Part of a small language model's weights: width 224.
Each number is 128 + 24 x the weight over its row's rms, rounded and kept within 0 to 255. Layers, rows and columns count from 0. Numbers have three digits each. The size before them is the row's rms in percent of the matrix's.

# layer 5 MLP down (transposed), 896x224, rms 0.0352, rows 812-824, columns 0-111
122:141113123103160134185130158144108140105132098097135127133151107118110124138113137118126121181104144122118116157106158076132136126117147105125145115150116117126084144138137103123167082120097157104093111149099117122090121102106201143094116134136116155126144131095127108141111140091110122109141117142088118144094099184118126149151124101100
054:124170128137115123129109121133156130093140110116137109115095124131121130115122158123118156147147138083152135180118151167176135111155098150093128143119123128138158137134123141132184112143116140136132096109090169094113123116139128140090101190144104151109106106113077105089085118139135120159126126156106130151164161149169093108120167121164
103:114091114113088144128110136139116127118163172123139137167127107104114107143139174151126154117140128088085116109149126140112167094092135113153090126135125136128157121120152151124098117100121137122117157126083076130153137167127086131098166151122077112124119121134096110150115154148130089159147143106097094173114132076110126129108171103112
092:136127155110091134140126147095141151109100148151120143141126151144139162130157106175132129134135160172150082126119163087126153126106102113124107172163160166142130099141142143078150139155157095108116117129095113114158133141147127127097101075162114150097175145118131167133087095101112107131131120119093132139103149141112124123111110137096
108:143134130139074111180154147129092160114099113161130156135128147111132118137138159145141103126168094155166129122093092125100178106140122144133132129140165180114139142125115126075155085124112146138086139157086088091131114141127132091148115184117087125149137085091110109127135125130106144115139151119114123119123160116147138085121140138166
094:123109161134120109182133093086142092115136112146130170083105146140205158079143137137124124146146106116102096130188115117136131143101129129123157118118145124107145143100119087102168129122119105113124151098135119108170139123122126132140101122161111115162124102094127127085116143141112119151183123105149148118105120127108165157133123194127
106:107100129100146108141123142133097106102156120089149119118106153118121151150175131088118094140152099106158102134109153145114111150179171112150157127083151144096114129151112139105144113099103070092135130145095132131129122131100129141127152168068154139157128146107105110118156146123123150110090144142079089137171147128126143121098131152164
107:139141109127079148110131130163127155101110112104159111106141151070145138114066126114137126156143154094150129133134150126112148108119102139135109138129181115148110098104142161102115120118108158143144153079120156146138102124087115143163157113124149151127125158097103120114132172120123165124103175101161137085124167123115106135146190069098
077:112132130106132132159111129133127159116162097143128134117104182121140110125084167195160122162141130139070111132125090119109159119128112134072118156101108115134161109122149111114126156117118137129074133150114129124112113141091117101134127145106157144148112110090138125108108127126167113079117127164114128112176146091074103114126095146157
114:128140088115109179118132116108175100117089110142140132109088117132146117133117106134099114125166135138114122148147090108168115166132130129115103125098135118125110141141141101140128143157145141111104120104098109174185128165097125088125135115132112153109141125113133121113111137190201116157110119133096136116099123118149150101127136102127
104:153080142137110129140138099160132106137162154141090119119086136130078157132087120116133103090157168172105117079177142098089095147165133137163117075119122065126123165119110084071124165110128122124095144090152127136138116123180085151107116139148124151132142135092135155087096160133140142143088119143131114120137139145108067130136154151134
112:142108126084118146197105125148103101139141122124129119132147121149113116121163151167125096106137078134129151079123126113108126160136172127117095169120156109120120129153118117110111122097148095119114104116124102136115166123143114144096153143107088115107120147165101122140165172099103153125084138134107104184162151152114134136148135102134
131:133076170109092060125129145122145077156120108144117110143131103138165130119142121148135162107155149116144103149119146162124122154093112150098142105117105119138121109131103105124098096076111070128138147096102137169171130154139154112096092108110152112150164121120137148093113122133115139118104144132111139155156117095162155136155126112123
# layer 5 MLP up, 896x224, rms 0.0384, rows 813-824, columns 0-111
059:099096145114102162133150138144141172166137126120146100118145110147143110123110159120107131160121096170127121117129126132067132121137121080158134145102130159117135120117132103107077144127134137089161146141138169146130150121181113103145143049120175128119092139139131125153122131104178131087123135114141131097077094097107147142150062187072
104:108110133153177092091121124133116165108135109119149177112109117109145120136120145128133111134103141165088145146139156150146095107101081120098161147152149117112123115078168144137089097091146139144132102143124154118117127154116139157132149115135145130109123101129179165126113124118147138093106153142145127163119177136114148163104163132135
090:141141130123133140093167166127113156172104144159115093121094116102171097105119108064091124149126116164119158133119101162120076127137107121132140150138129131197122139086108145117137132140120129077120083126154111114146124161163141146116123133105143164129158135117172118130142147159115164140112092101144134110173126126152108139070153118155
107:181144146146119127113165141122104145095111107136125147122122167151111164056125124120080122165149139152124163146093162122118119123164119135124111118120147118125139113120143115131120126136121130125139112094124092137111142134105141117136113163092069130143140117151132131109160092135100123142127143160096119108116152080132130149156100088133
090:104074128145126097152161139146150132173132132139144117169138119142101087161153131102156140107134110111151134145091089152188091137148116107120151117092128150170129138139153139153130142130121127127085087124116173149105169120116133154107113103074148127105147127163115129159112130140131111129102140108130149122132114162134129124149071109090
102:141143139147131146099143110119162118151124099135153093101122158149099140117091157132102161157131146150099101109133088192119177084136107113153106122125126107119156129133136105138101108135137158144137161153127123128141134105151150153164130150151132122170110159125152141136066063163133151131156112134118123120123161091142139140149100133100
105:171141141198172098128153154121147161111111106141134153126088166138144108117114122106107130100140103141114112132104116130135115141124137137158105132106099075111149094124122142112128146157095129099132122141078128118189131077131159125172084136143094137158102160127104107100130148122095151139185110118136140113106171095127106139159101092137
083:141174143162148149150129115146144114097167098099122102078124164131110114154165104102082139093144142139116121150100155131111137146155100178108127113120113135115120094117124118148119159107130113106116081076114137106166103146143116125113139083153114082125134132162133134141137120115073145088126132138114100082090184152121114178115129119154
117:154152148096103133083131123106155111137106169094129096167122103151109170154142074135106133113158101156096117123122125126099080154145109167175162097125122105146149146106141135121107146115145089148160088130138111144122114128163124108153117111163139133066103140128167104125115117159147139135159128140087156151145130112159135087137126093142
108:153145111140123158155111099141162112128122147177160146112156077115104099136112131112100165114156147109116116119099087128129142128159136180119145108141158038126144159119084123092120139110113132118117130098155151143121074134110148118107125111129110155094149113129117123137121109136087120125113113091130113095142130095090116162102152154105
117:122156136082143174118123162131141119128149094121129131134175151160146164125110137083101149130075097129125119153102112109139124123151140143133102127063169113142158082092161132147121143106107152144149151144121167096147120093132128126144104140132107126100150100133122078123150137112140084117132115143129140124090131158159119106164147126134
107:160194175134110093069098118133133141122132126114136116139116125125058159144144115136113160154113126143135154162164101127113087127181141142189108130091193106137138104122126164111141091161112079166161088101143116145118080104142116109137116123102103126151133130108147114118161127138164103117114136177111125115142131149148126116116137118106